From a checkpoint of a small transformer trained on Wikipedia.
Training: 112M tokens, 3418 steps.
Each number is 128 + 24 x the weight over the matrix's rms, rounded and kept within 0 to 255. Layers, rows and columns count from 0.

# layer 3 MLP gate, 448x160, rms 0.173, rows 433-447, columns 0-159
[[106  96 159  87 124 120 129  77 144 104 119 124 106 145 165  75  99 148 116 114 166 154 127 133 142 124 161  78 110 127  97 140 138 113 168  99 125 139 132 151 138 141 105 125 167 132 190 165 144 154 131 153 123 144 165 141  70 143 115 127 153 144 136 156 126 108 111 120 108 161 104 163 146 168 134 149 122 153  93 135 148  85  98 123 129 132 158 134 103 124 152 154 129 117 147 136 112 121 120 118 193  95 117  96 107 146 118 133 148 115  88 137 168 139  89 145 137  78 180 141 132  81 118 142 139 134  89 132  91  89 152  96 145 168 123 125 130 138 116 142  97 125 131 152 117 138  94 105 122 131  66 120 143 143 169 100 126 111 141 126]
 [115 170 141 151 165 141 138 110  65 125 111 107 153 104 111 140 151 110 127 148 136 147 168 141  78 120 128 132  72 150 111 144 207 133 128 136 101 117 161 143 144 134 160 116 112 115 116 137  99  97 140  96 150  88 124 152 116 176 149 116 137 130 138 128 118 148 111 124 130 123 134 147 101 134 135 131  53 148 128 143  60 139 115 110 104 120 113 197 104 111 158 113 159 134  93 110 103 158 150 113 109 120 133 122 120 143 166 125 111 160 113 130 168 132 153 121 113  41 141 123 166 104 141 141  96 101  89 167 138 101 131 120 148  88 122 169 161 124 103 153 109 135  67 135 136  92 122  96 136  95 152 169 140 160 161 157 111 124 136 146]
 [159  88 133 135 143 116 110  93 138 172 190 133 117  93 108 182 102 124 152 149 145 135 100 115 131 108 118 116 117 106  82 115 131 160 157 168 133 158 132 124  70 129 129 200 126 144  90 137 105 109 121 153 150  93 104 134 155 124 109  93 104  65 125 153 143 104 123  93 106 104 155 140  94  79 136 177  59 106 117  85 112 118 118 136 131 154  60 152 137 147 168 127 114 169  99 153 113  64 124 122 100 112 126 105 120 140 140  99 129 132 129 134 132 104 131  79 108 121  89 140  85  90  95 119 120 107 137  75 133 137 110 147 160  94 165 147 156 116 109 119 113 126 130  75 141 204 120 120 113 117 136 106 108 147 125 134 149 101 143 130]
 [152 124 115 113 147 102 118 158 154 134 143 149 117 142  93 138 126 179 164 156 136 127 142 128 140 141 110 106  98  96 171 130 117 110 140 146 114 157 156 123  75 119 153 105 124 177 190 136 152 138 107 108 139 138 105 130 101 118 106 117 121 125 102 151 111 164 128 117 143  78  77 160 111 144 129  95 174 189 144 165 160  85 127  99  97 143 150 142 125 172 159 102 108 127 143 177  94 121  96 154 142 116  84 140 157 111 128 131  92 104 114 183 174 148 113  84  99 108 151 130 101 143 116 119 136 116 132 147 159 112 136 130 148 115 105 108 168 121 131 155 137 116 148 122 145 175  87 106 149 138 175 170 121  98 112 131 128  93 112 203]
 [139 112 128  92  98 130 120 105  89 132 138 106 117 126 113 155 143  96 120 139  92 134 158 116 160 138 107 131 108 126 130 142 145 143 122 140 138 129 125 111 139 128 113 134 121 107 114 122 116 162 127 145  99 125 161 133 139 134 121  87 110 140 141 125 133  98 155 126 101 130 135 139 122 135 141  97  67 136 139 129 147 113 147 160 104 120 140 151 146 133 137 144 102 154 127 105 162 115 161 121 147 121 140 163 105 164 116  84 136  91 162 142 118 138 137 132 124 123 121 140 146 120 152 149 132 149 150 143 149  99 132  97 119 136 120 148 111 139 144 139 134 143 119 161 161 117 154 102 146 165  95 119 132 123  92 118 156 117  99 150]
 [178 101 169 112 121 116 135 119 121 127 137 108 131 137 116  87 153 141 119 156 121 121 141 167 145 136 107 132 143  96 149 124 102 126 131 129 114 147 126 116 127 115 135 108  95 134 119 156 102  99 103 156 105 131 135 126  91 148 156 133  91 137 152 183 126 108 111 103 144 129 142 121  60 160 133 149 142  92 116 155 128 161 143 181 130 173  93 102  87 115 112 122 121 136 115 149 120 143 123 136 146 118 142 114 129  77  95  73 144 127 110 100 153 140 133 158  93 167 168 113  93 110 137 132 168 114 124 129 113  93 133 169 116 135 146 143 119 174 126 106 151 119 127 170 152  94 105 131 159 168 100 156 138 124 154  82 126 150  74  99]
 [120 124 156  93 145 135 127 116 121 141 102 150 112 152 121 148 165 116 110  68  98 144 136 141  85 139 128 133 153 145 131 114 158 113 138 143 104 117 138 106 157 146 145 158 140  92 139  85 131 160 183 162 120 115 179  76 130 127  84 104  99  66 106 140 122 149 118 119 164 127 152 146 133 136 184  91  87 126 171 191 120  91 118 145  67 118 124 124 114 113 113  60 127 157 115 136 128 116 161  50 131 138 109 112 147 106 148 138 145 154 134 152  88 150  96 120 149 140 118 152 135 119 155 148 144 123 104  85 119 107 105  84 121 140 135 156  98 144 107 139 165 116 115 120 112 170 103 104  93 125 162 108 132 123 170 137  90 161 148 140]
 [121 130 126 129 130 103 158 124 158 142 175 123 143 140 102 155 121  92 107 132 121 110 157 135 147 147 130 112 117 142 167 123 139 147 107 184 129 148 102 124 101 110 162 131 100 166  95 116 131 139  78 139 118 104 146 139 125  91  82 117 130 180 117 101 119 170 111 113 126 177 117 129 114 127 147 120 122 169 100 138 121 145 157 164 108 131 141 153  96 138 125 139 146 139 131  62  88 176 136  85 109 128 135  87 155 147 158 123 141 163 105 109 141 179 138 127 135 122 146 125 127 114 165 141  87 130 112 104  99 144  90  96 108 107 145  98 110  67 129 154 143 190 147 162 109  87 167 116 115 114 167 102 130 132 143 154  97  88 152 164]
 [119  94 106 146  85 126 156 148  68 163 116 167 104 152  77 111 166  96 155 139  84 120  98 154 148 130 149 140 147 141 158 115 131 177 119 116 111  81 124 162  60 109 123 162  77 109 141 138  86  89 148 122 128 175  92 142 120 132 122 172  93 112 117 123 137 142 120  95 102 127 125 154 115 142 136 139  79 140 126 103 138 132 128 125 114 116 122 122 150 172 145 115 100 154  93 111 146 123 120 107 122 115 136 114 104 136 132  97  93 116 171 140 103 123 144  75 136 102 105 109 139 109 117 143 113 153 153 113 177 129 182 105 159 129 123 150 135 133 125  99 114 144 104 143 128 152 140  85 129  83 122 124 156 138 147 100 113 103 115 110]
 [132 116 152 137 122 135 130 120 122 138 141 109 140 130 121 139 147 123 153  67 154 104 122 142 159 129  94 123 134 140 153 120 142 108 195 118 111 134 111  84  84  89 127 148 170 116  82 130 125 145  89 111 162 109 129 148 143 126 100 111 144 130  77  94 167 173 109 110 121 148 117 147  71 126 110 136 147 118 142 111 135 133 124 114 127 126 118 178 134 125 125 122 113 160 142 137 137 113 131 114 164 164 125 118 103 101 143 126  67 133  76 115 112 166 113  86 173 119 132 141 138 126 135 123 155 116 116  98  77 114 102 127 152 117 155 143 135 108 169 117 104 143 124 134 179 121 164 134 146 135 101 112 179 128 106 157 133 147 131  99]
 [120 135 133 106 120 186 107 115 130  88 126 151 180 147 132 159 116 111 138 119 118 147 140 113 139 110 138 145 120 154 142 132 156 146 110 138 100 132 105 128  86 129 122 123 115 163 119 118 139 115 153 174 118 149 121 160 136 116 166 144 135 134 125 118  93 144 130 131 149 125 125 105 109 108 137  98 135 106 129 104 152 106  98 115  88  87 105 104 120 143  85 119 104 141 123 126 110  95 121 136  94 122 127 151 156 136 128 152 134 149 148 147 109  88 140 134 153 110 129 139 100 127 122 102 144 150 114 124 118 100 141 152 115 128 144 114 142 138 129 140 105 131 141 107 164 145 163 100 125 131 129 137 130 142 147 119 156 147 155 141]
 [137  81 144 116 141 136 141 129  97  89  94 135 162 130 131 135 165 155 137 138 104 121 128 114  86 131 137 163 141 131 120 133 131 112 161 118  95 160 123 113 139 141 148 127 126 132 102 114 117 120 116 103 171 142 139 146 141 142 149 123 153 138 106 135 123 108 129 141 148 131 141 126 122 104 117  99 128 112 102 131 117 115  99 132 132 102 127 101 123 155  89 170  96 109 103 183 132 101 140  80  99 107 158 103 114 148 101 111 117 120 106 130 107 116 177 140 130 102 111 144 141 107 107 102 112 160 104  99 142 123 144 149 109  89 144 167  95 133  89 139 105 145 168 110 158 133 144 103 149 105 160 148  96 163 106 138 159 104 135 168]
 [129 164 121 117 111 167  97 153 152 143 147  93 123 106 138 142 135  99 111 129 144 156 112 134 137 142 171 154 134 110 114 160  89 150  84 150 153 109 111 119 188  83 197  78 118  98 150 135 117  79 157 116 152 103 128 141 129 135 139 145 124 158 155 132 142 153 103 130  93 118 103 112 115 130 189 182  90 148  45 136 141 177 129 156 176 118 134 129 111 153 128  42  93  72 146 135 162 124 148 187 115 139 144 118 106 109 167 109 118 143 109  95  79 100 140 181 124 171  97 108 130 129 112 148 158 114 126 147 151 100  62 159 107 165 111 158 142 177 141  97 107  94 107 155 125 165  97 131 111 107  82 163 109 130 156 112 124  95 136 111]
 [155 159  92  92 145 117 120 137 159 103 160 144  61 191 134 111 142 119  90 194 112 136 117 143 163 137 129 156 113 125 123 153 131 104  99  97  92 139 118 139 153 154  79 167 142  99 146  96 111 156 160 153 135  99 163 114 126 117 124 170 131 182 145 141 129 139  93 108 107  92 129 153 145 188 133 117 142 120 103 155 160 137 120 124 148  72 102 155 128 118 149 102 120 112 174  82 184 160 121 121 162 143 108 135 112 128  75 101 105  89 113 147 178 100 124 123 134 169 160  98 161 161 161 164 113 131 113 125 139 119 115 145 169 149 124 137 128  80 105 104 115 154 110 118 121 140 134 106 128 123 107 180 123  93 154 103  82 130 104 130]
 [179 158 150  99 128 139 181 106 134 157 122 112 135 128 175 147 124 123  98 103 106 180 142 172  89 140 120 102 145 140 123 135 127 122 125 128 125 149 160 144 140  94 155 151 162 177 115 113 152 163 143 160 126 125 129 131 115 123  92 136 133  77 101 131 121  97 115 118 165 181 123 109 118 124  88 140 108 101 101 110  95 109 153 162 116 152 110 109 129 125 103 139 137  91 137  99 135 100 123 134 103  85 136 147  94 146 118 163  94 152 125 123 122 171 149 113 170 180 135 163 135 102 106  79 148 108 156 141 123 131 104 108 107 107 122  69 106 146 165 116 141 154 158 139 125 106 118 113 153 144 101 120 113 128 127  78 129 154 142 125]]
# layer 3 MLP up, 448x160, rms 0.171, rows 433-446, columns 0-159
[[138 137 120 149 126 107 125 139 102 144 122 122 141 122 146 119 141 125 130 120 130  99 148 130 143 123 133 155 144 154 142 144  93 131 175 150 114 122 111 111  97 120 149 133 114 105 134 104 139 135 150 162 133 106 125 133 136 125 140 138 144 110 122 120 101 102 150 116 118 154 138 163 110  67 127  94 171 143 165 154  89 100 152 141  97 152 139 114 158 128 120 124 102 130 101 200 109 147 114 143  88 129 145 132 114 134 114 152 131 151 134 203 128 103 134 122 122 136 112 141 117 108 100 145 135  87 126  91 112 115 142 156 104 124 137  54 154 122 139 112 184  74 129 176 126 137 136 111 145 111 156 132 145 172 113 144 155 144 116 164]
 [138 134  81 126 129  83 146 115 151 115 114 110  92 180 131 154 166 143 181 133 109 134 123 161 142 166 114 117  98 123 125 110 133 125 109 140 172  91 145 107 136 114 107 102 182 104 107 127 163 127 137 155 130 120 100 130 107 144  82 131 115 151  99 158  78 151 174 131 145 149  99 103 172 135  97 147 173 110 113 138 137 155  92 118 189 103 137 111 132 106 141 122 149 151 130 120 146 115  86 160 111 112 129 135 130 136 120 137 102 150 150 106 105 104 101 127 146 175 124 122 156 112 156 162  84 139  86 142 127 177 126 121  75 116 128 157 166 133 125  88 112 118 152 100  78 125 123 147 169  85 117 155  92 104 122 123  94 115 121 107]
 [ 90 146 176 108 125 103 136 148 109 169 140 111 105 139 189 125 104 134 105 116 107 145 122 134 192 165 163 154 128  80 133 127 167 118 129 126 132 105 120 141 105  97 106 150  97 132 139 119 110 153 108 118  93 145 145 144 127 141 134 163 106 147 123 146  91 198 113 133 173  87  75 137 107  99 146  81 115 164 145 137 108 118 165 150 129 123 113 109 149  70 138  94 101 116 103 139 161 138  82 139 171 168  57 141 114 151  79 155 153 104  81 140 133 132  88 150 137 118 152 123 145 124 131 148 109 130  74 135 141 102 139 113 119 111  90 101 115 146 120 120 117 166 144 104  73 156 128 128 138 138 106 125 134 126 145  92 130  86 110 102]
 [118 130 136  95 125 140 117 125  92 114 139 117 147 170 116 117 119 116 120 136  88 136 134  92 121 141 170 131 161 143 107 136  95 110 163 117 117 125 101 135 117 154 148  84 120 172  97 126 132 108 135 135 146 133 112 153  84 136  97 118 177 110 109 123 112 104 109 111 122 129 126 156 170 134 127 103 114  77 159 130  98 163 140  85 112 108 151  89 187 104 148 105 144  85 124 115 113 100 115 116 137 114  88  89 122 123 124  74 103 113 121 118 121 128 124  81 118  89 151 141 102 127 139 139 118 165  99 164 121  86 127 101 114 153 121 116 116 114 129 155  98  97 111 137  99  98 161 172 114 112 113 123 173  95 137 149 138 169 142 119]
 [174  93 118  94 125 145 110 119 117  91 153 142 154 142 102 120 160 154 127 130 155 132 148 134 118 156 151 139 145 137 118 118 128 116 166 113 119 131 150 122 116 145  96 146 146 137 102 112 114 129 172  93  80 129 145 174 133 133 120 146 104 118 120 146 136 115 133 136 128 134 145 174 150 134 127 135  96 133 138 134  81 142 115 111 117 129  81 122 152  92 142 139 156 130 122 155 117 132 147 186 150 119 143 136 162 151 156 144 106 126 113 114 119 142 125 127 144 114 109 139 124 139 155  84 128 143 136 105 181 135 139 128  93 108 129  92 148 133 135 116 120 142 121 153 137 142 163 115 107 120  99 151 171 153 129 121 144 133  92 120]
 [ 85 143  84 122  88 186  47 116 131 139 105 121 159 157 129 109  73 124 132 118 133 114 126 102 177 125 137 108 142 158  99  91 124 117 107 146 131 160 123 128 122 172 105  96 152 158 137 144 143 164 168 110 124 157 147 114 167 161 119 129 129 166 118  97 131 110 132 145 123 127 155 112 188  97 128 107  67 135 113  86 102 102 110 108 104  85 165 160 164 158 190 122 150 122 165  97 124 119 111 119 142 148 116 119 115 147 144 162 108 137 140 138  83 124 140  94 132 120  77 147 147 141 136 135 105 121 144 111 135 157  85 125 178 155 103 131 148 138 104 143  61 138 113 109  93 145 114 114  86 161 146 101 163 100 101 157 127 109 109 138]
 [164 109 143 128 136  92 154 116 217  98 110 124 146 131  81 103  94 174 148 164 102 123 126 165 104 120 107  95 119 110 123 130 172 119 127 152 124 123  83 132 146 141 198 121 106 159 173 179 133 129 137 138 118 136 140 129 116 142 162 164 143 173 141 129 166 142 137 150 114 110  37 165 145 104  46 118 109 101 117 125 147 155 126 119 167 109  77 127 131 134 128 119 126 118 124 155 119 137  93 170 105 102 124 140 107 127 136 117 122 133  91 112 181 132 134 134 168 120 175 144 110  97 117 142  89 101 102 136 112 121 128 189 123 141 138 127 129 142 164 148 115 196 164 140 139 124 143 139 108 133 135 108 107 123 100 201 167 172 113  93]
 [152 114 150 100 148 109 115 131  98 173 118 145 121 116 114 123 137 150 161  96  71 138 135 132 133 135 126 115 117 143 125 137 121 132 134 156 134  83 117 102 170 143 117 155 169 115 145 154 111 168 133 101 133 154 142 128 130 135 105 151 126 144 147 127 180 118 117  97 107 102 101 180 113 129 140 122  91 163 165 113 113 130 119 164  91 164 112 136 161 144 109 110 113 152 142 125 113 126 118 147 124  91  91 161 148 158 129  96  84 163 155 150  73 141 132 105  91  91 155 163 146 124 147 138  79 121  96 138 145  93 157 103 102 115 158  96 123 133 118 112 123 123 141 109 182  86 126 161 145 119 125 177 128 123 151 112  95 119 121  86]
 [118 100  97 133 130 127 117 121 115 112 114 136 137 117 102 129  99 128 136 110 119 113 135 136 116 102 107 110 101 112 112 132 137 141 146 101 105 146 125 122 118 146 140 113 129 121 132 135 129 147 113 102 124 120  95 104 143 141 115 126 119  97 105 120 102 109 125 121 111 121 147 132 159 166 141 169 122 139 128 157 127 141 117 102 163 104 126 152 133 134 108 110 139 144 153 153 138 146 145  97 170 114 126 110  86 166 139  99 121 151 155 148 114  70 154 110 113 140 119 122 124 128 151 128 130 165 132 101 143 120 104 110 119 152 149 108 158 106 121 149 118 125 156  98 112 112 144 147 152 151 101 119 134 130 159 143 117 120  86 119]
 [127 129  99 130 129 132 130  76 125 141 132 127 111 130 101 103 121 167 158 129 117 137 126 129 118 105 130 119 129 152 110 134  92 160 111 118 102 103 151 141 136 148 112 122 135 110 101 125 124 167 134 121 123 133 160 158 116 159 103  95 125 143 185 162  93 130 129 140 137 138 127 105 181 180 141  96  84 158 141 161 101 166  92  89 132 121  78 159 130 125 138 120 128 118 115 191 144 142 152 116  99 105 172 122 113 150 163 138 154 103 164 181 124 105 127 132 119 112 121 111 111 118  99 159  99 137 108 100 126 140 150 137 135  99 139 128 111 128 123 142  99  91 136 128 104  96 102 156  98 149 182 144  91  93 134  91  79 131 115 120]
 [130 101 124  85  99 138 138 109 160  94 126 115 149 145 126 154 127 126 145 124  97 125 137 132 104 124  89 123 135 159 134 128 142 137  90  91  90 122 103  90 108 140 112 139 140 139 100 116 110 136 136 140 136 131 104 143 150 131 133 153 132 130 123 125 108 132  98 137 162 120 145 113 133 128 111 100 144 139 120 119 149 108 104 133 119 132 107 127  92 127 113 167 132  98 139 133 156 102 109 106 103 123 139 139 136 148 157 168 128 172 124 129 141 113 111 127 126 140 112 125 134 128 109 121 153 143 130 108 100 118 105 171 132 130 139 148 121 139 146 131 100 120 128  98 164 147 120 116 136 103 141  93 101  96 140 134 117 122 125  96]
 [119 138  97 126 110 142 123 114 134 149 107  80 129 106 140 152 116 132 115 138 147 168 102  65 133 138 145  83  89 145 116 159 119 109 111  99 162 104 115 116 119 144 110 123 125 123 172 126 111 130 146 161 108 108  83 178 165  96 116 182 149 105 139 168 108 147 114 108  84 145 143 114 129 123 122 116  96 144 154 112 133 132 103 132 140 149 109 167 128  92 130 136 135 129 166 140 147  93 151 187 103 155  99 129  90 122  95 101 164 112 122 115 120 128 121 130 124 161 123 138 116 103 160 213  88 133 132 146 149 107 114 105 107 150 164 113 112 148 110 135 140 134 124 102 111 107  60 134  94 127 162 186 109 127 156 108 155 129 126 102]
 [111 119 139 133 150 149  76 145 166 136 120 123 139  92 208 133 144 131 154  82  82 110 103 118 142 124 142 138 133 152 145 123 127 114 136 159 162 125 127 135 172 132 131 147 130 152 194 151 102  85 165 145 133 140 177 101 123 133 120 116 171 184 128 167 114 105  83 161  35  39 110 133 144 144 105 143 129 148  84 178  90 126 124 157 134 112 117 122 127 163 112  86 136 113 139  96 167 115 122 167 143 104 133 150 140  93 132 120 106 174  87 118 135 145 121 151 129 173 130 129  98  96 142 134 166 146  68 161  83 113  70 100 110 146 159 120 156 114 118 122 122 119 162 114  64 104 102 181  99  79 101 153 168  88 144 152 131  74 125 175]
 [128 142 131 102 122 165 141 146 117  94 123  98 120  67 122 107  98 134 108  87 126  90 116 132  91 144 173 136 109 120 144 144 112 149 107 109 141 144  88 120 184 180  84  77 137 124 131 147 109 121 189 106 164 147 148  97 142 122 122 139 157 109 153 136  90 118 115 111 144 128 154  75 100 131 141 117 186 152 109 119 135 130 119  82 112 136  83 135 166 119 132 137 127  67  88 127 142 137 111 135 107 146  43 150 118 121 125 125 129 161 120 135 137 118  99 185  95 124 172 134 101 179 151 155 160  87 121 128 108 148 111 130  98 122 108 102 117 121 124  98 127 146  71  72  81 101 168 169 145  88  88 111 193 118 143 126 144 107 104 130]]
# layer 3 MLP down (transposed), 448x160, rms 0.161, rows 433-446, columns 0-159
[[135 118 128 137 147 119 144  82 100 119 119 153 145  99 112  95 125 161 146 137 145  86 131 137 115 108 123 133 100 188 117 130 143 148 144 131 100 151 118 109  92 111 211 121 144 112  91  86 133 125 150 124 139 142 159 145 148 128 150 133 124 121 105  68 106 135 145 113 137 138 152 188 139 123 130 103 126 110 127 115  90 127 127 148 131 111 120 118 138 134 124  98 167 116 128 178 131 139 120  86 196 137 129 149 152  88 120 136 137 141 142 141 121  94 124 127 132 100 114 107 133 150  96 146 135 125 159 138 117 110 150 164 118 142 133 133 111 120 106 132  99 131 116 158  87  92 108 137  95 176 118 117 146 179 145 151 146 149  54 167]
 [125 108  83 162 155 148 127 120 118 117 166 135 147 114 155 133 124 130 148 125 135  99 140 116 122 160 113 112 113 110 137 137  84 153 188 143  94 163 148 166  95 143 158 147 130 105 143 155 100 156 139 145 100 190 122 128 147 146 141 130 152 126 160 145 136 128 163 125 163 138 131 127 131 131 121  83 142 126 118 144 152 107 113 134 144 113 112 141 123 139 146 118 149 110 135  97 149 128  73 121 135 209 138 115 109 137 184 136 148 148 127 124  85 124 137 119 128  76  79 107 157 124  98  98 158  78 114 123  83 113 195 148 104 142 129  97  96 166 118 157 137 157  78 109 118 155 111 142 124 105  98  75 144 149 132 118 141 151 100 142]
 [128 144 167 193 137 132 152 159 132 162 136 128 115  84 109 121 135 154 139  98  96 120 187  86 122 110 140 118 136 135 121  67 130 153 157 147 111 127 134 150 179 152 127 112 141 123 112 164 146 143 178 103 100 122 111  83 111 136 133 135 133 104 164 167  96 118 124  91  94 141 136 125 106 135 156 132 143 154 124 127 134 131  73  87 136 104 121 102  65 152  72 132  99 109 141 136  79 135 120 122 115 113 120 146 139  97 133  97 134 126 176 129 166 131 132 108  81 105  87  96 153 153  91 126 135 116 139 111 107 145 134 134  85 168  80 178 157 100 124 158 144 175 105 131 135 149 150 159 111 129 129 123 141 153 142 147  71  95 154 155]
 [145 119 130 134 147 148 113  68 129  69 132 117 140 149  71  92 173  79 122 141  84 118 118 130 163 145 111 138 144 153 109 155 158 111 114 140 109  94 126  84 125 142 158 161 142 119 136 137 139 134  93 142 141 119 181  99 138 117 128 132  97 151 162 109 108 128 122 125 151 150 179 115  98 162 141 117 159 137  81  99 115 112 132 103 143 103 131 135 153 110  98 140 154 122  93 129 114 150 127 128 154 128 159  95 129  71 145 123 119 162 152 146 152  85 133 130 147 135 149 146 104 141  88  99 145 117 147 117 170 126 128 139 127 187 122 145 156  79  80 137 139 132 118 132 100 139 153 134 145  87 136 108 149 104 119 131 167 152 120 106]
 [141 131  99 141 138 147 152 109 140 127 124 126 109 101 140 104 147 121 141 114 117 142 158 140  99  97  85 128 137 171 113 105 167 122 107 125 125 122 110 101 121 137 177 110  98  97 136 174 133 135  92 114 103 168 143 124 169  99 109 119 116  84 161  96 111 122 132 135 149 148 104 140 131 112 161 124  89 106 168 108 147 116 103 162 153 101 148 136  95 107 116  72 124 149 112 140 151 144 151 164 131  87 108 141 171 142 114  97 113 121 118 154 127 110 146 157 134 121 135 134 121 137 137 139 120  84 135 122 117 137 169 127 144 123 123 138 120  92 134 145 148 110 109 138 126  99 117 133 131 166 103 144 144 116 107 137 134 142 111 135]
 [122 134  85 167 103  84 100 153 130 129  82 144 129 157 114 131 136 154 122  96  98 109 109 137 167 126 140 129  99 119 133 160 123 116 113  93  98 115 129 101 152  97 170 138 165 105 187 128 131 101 180 155 142 135 146 154 165 133 114 128 149 139  97 119 111 112 107 112 124 112 153 103 150 135 153 153 135 132  98  99 140 104 130  94 132 124 137 171  87  95 123 114 144 130 135 101 100 140 129 112 106 120  99 123 132 151 131 132  90 127 114  96 137 107  37 150 130 145 130 124  82  87 129 115  88 129 106 128 150 119 159 112 133 142 139 103  99 141 178 126 123 103  84 148 139 133  86 145 145  98 110 122 126 121 160 116 145 125 181  94]
 [167 140 103 114 162  85 123 155 131 112 108  83 114 122 140 159 122 108 122 132 100 149 161 105 104 139 169 132 124  90 148 135 104 146  49 144 116 117 171  53 126 159 107 150 131  86 111 138 147 127 137 147 170  73 120 150 177 134 125 104 152 144 131 135 136 144 127 140  98 183 133  81 111 117 170  82 126 139 141 137 140 120 126 114 135 121 154 141 117 155 143 115 115 104 146 112 133 103 151 105 145 127 147 139 146 108 159 121 119 139 134 152 142 109 102 146 141 137 150 159  98 127 124 101 146 109 139  97 155 116 129 137 148 145 116 142 129  95 119 102 189  84 101 137 134 179 126 131 157 127 124 181 145 169 173  97 142 142 127 150]
 [116 102 115 113 152 127 124 104 124 127 141  87 144 114 130 101 150 157 129 193 122 166 144 133  79 100 143 163 140 139 117 130 132 113 115  98 134 158  88 156  67  94  65 130 121 129 129  81 122  84 115 108 121  91 142 135  90 129 146 109 151 174 116 142  84 167 116 169 126 143 160  89 122 106 138 122  85 155 152 120 144 102 110 123 147 159 124 141 109 149 145 143 154 130  84 128 125 172 171 151 104 153 143 139 113  76 131 143 106  91 124 142 129  80 131 150 137 118 113 146  89 117 102 143 112 130  96 153 147 164 124 138 143 100 114 129 144 128 103 139 141 113 151 149 135 125 147 119 138 130  90 105  95 153 133  96 159 145 166 156]
 [144 122 102 138 149 119  66 116 148 100 139 113 130  90 164 140  99 144 119  75  92 120 141  60  87 137 154 101 108 109  98  80 124 103 107  96 154 122 144 135 160 128 135 117 135  92 125 121 158 152  89 117 161 104  98  99 184  99  74 136 105 153 116 160 124 135 125 154 135 154 177 151 159 136 107 149 131 105 137 184 121 120 135 156  73 149 125 148 114 116  98 110 148 144 164 147 144 168 136 134 161 131 114 155 164 158 106 130  82 164 144 171  96  77 152 163 107 115 146  98 128 105 126 119 111 146 214 124  80 110 137 141 126 160 140 118 110 100 126 147 132 146 130 127 162  84 119 175 132 142 126 140 138 111 128 181 109 123 118 119]
 [108  85 125  91 112 145 140 111 128 129  95 116 159 143 126 126 144 109 125 171 114 113 150 145 111 106  96 130 148  85 110 159 125 150 123 182 156  96 124 104 105  94  96 156 142 163 162 109 132 157  93 157 118  95  85 156 136 148 125 163 134  80 171 144 113 112 135 141 123 158 132 118 177 138 133 136 125 122  84 147 122 153 135 115 114 117  87 171 170  99 137 120 122 107  93 153 136 114 123 114 136 124 158 147 117 145  86 116 114 133 128 135 125  97 126 153 104 129  85 132 103 134 133 157 143 132 109 104 140 151 162 193 130 125 120 164 134 122 118  87 136 151  77 125 114 108 139 107 101 122 111 140 132 136 123 123 119 141 106 150]
 [157 130 108 118 133  90 140 135 131  94 106 106 138 128 151 161 132 140 169 102 125  87 128 124 108 135 144 131 126 147 159 108 117 130  98 141 128 154 133  74 131 109 118 125 162 148  94 121 123 138  96 128 149 112 125 128 119 114 145 120  77 133  93 110 121 112 114 138 143 121 148 121  90 136 117 136  83  89 107 127 126 146 116 126 145 120 131 122 106 142 117 148 118 120 136 157 191 160 126 141 137 124 179  91 129 103 138 134 110 189 146 142 153 104 126 118 108 147 117 131 145 103 105 160 113 153 128 135 121 105 136 143 150 149 113 152  95 116 163 155 143 144 124 124 145 117 148 160 148  88 155 113 129  86 152 144 105 130  92 145]
 [ 70 114 121 139 174 115 143 140  98 130 126 108 109 129 123 126 103 114 138 137 125 127 156 138 125 152 165 121 135 133 112 126 128 122 145 108  81 135 160 134 101 120 134 101 125 132 119 148 112 136 161 156 113 169 106 146 122 111 140 136 129 104 140 127 142 103 126 142 161 113 155 104 130 125  91 100 140 120 115 106 197 168 133 130 136 135 118 120 106 124 118 101 135 113 122 157 116 115 117 163 127 126 122  60 126 132 130 118 118 144 116 100 140 180 105 134 123 165 131 112 134 126 137 146 126  77 101 144 163 131  91 106 135 117 109 138 134 138 141 155 131 183 112 110  91 145 127 128  69 143  97 142 181 156 151 142 105 120 151  94]
 [154 162 141  73 136 114 159 115 165 122 121 171 134 169 109 166 140 125 160 117 121 178 139  85  86 157 150 131 132 122 143 139  98  95 126 126 154 106 148  97 188 138  76  96 104 132 169 117 154 128 113 141 150 108 102 131 138 148 156 109 145 185 165 161 161 142 149  67 146 141  95 141 150 128 132 152 144 111 112 112  98 135 146 144 169 103 168 116  96 108 100 136 104 118  96 115  78 124 153 139 131 128 114 158 123 124 162 143 168 166  81 107 161 175 160 109 160 120 121 103 119 132 122 107 124  98 140 146 146 173 147 104 154 111  90  94 113 153 164 152 159 117 148 102 124  99 119 152 145 137 149 149 124 162  94 170 149  96 187 127]
 [132 120 156 103 123 115 126 127 104  92 144 139 125  96 148 130 127 111 124 132 142 129 136  92  94 128 163 107 135 142  86 157 135 143  66 159 115  76 142 136 150  97 161 139 122 108  90 115 140 135  77 168 138 143  72 151 142  94 110 174  91 118 165 112 104  95 110 111 157 168 122 104  70  83 135 153 106 139 125 140 128  97 113 119 112 121  99 114 100 138 170 158 127 161 120 126 117 118 162 182 132 127 115 103 117  88 113 162 118 141 130 124  97 118 130 179 138 152 140 164 106 140 148 158  61 121 177 123 126 134 119 143 175 129 153 128 157 132 110 160 143 143 148 133 135 148 140 115 132 125 129  98 102 153 110 179 117 137 117 163]]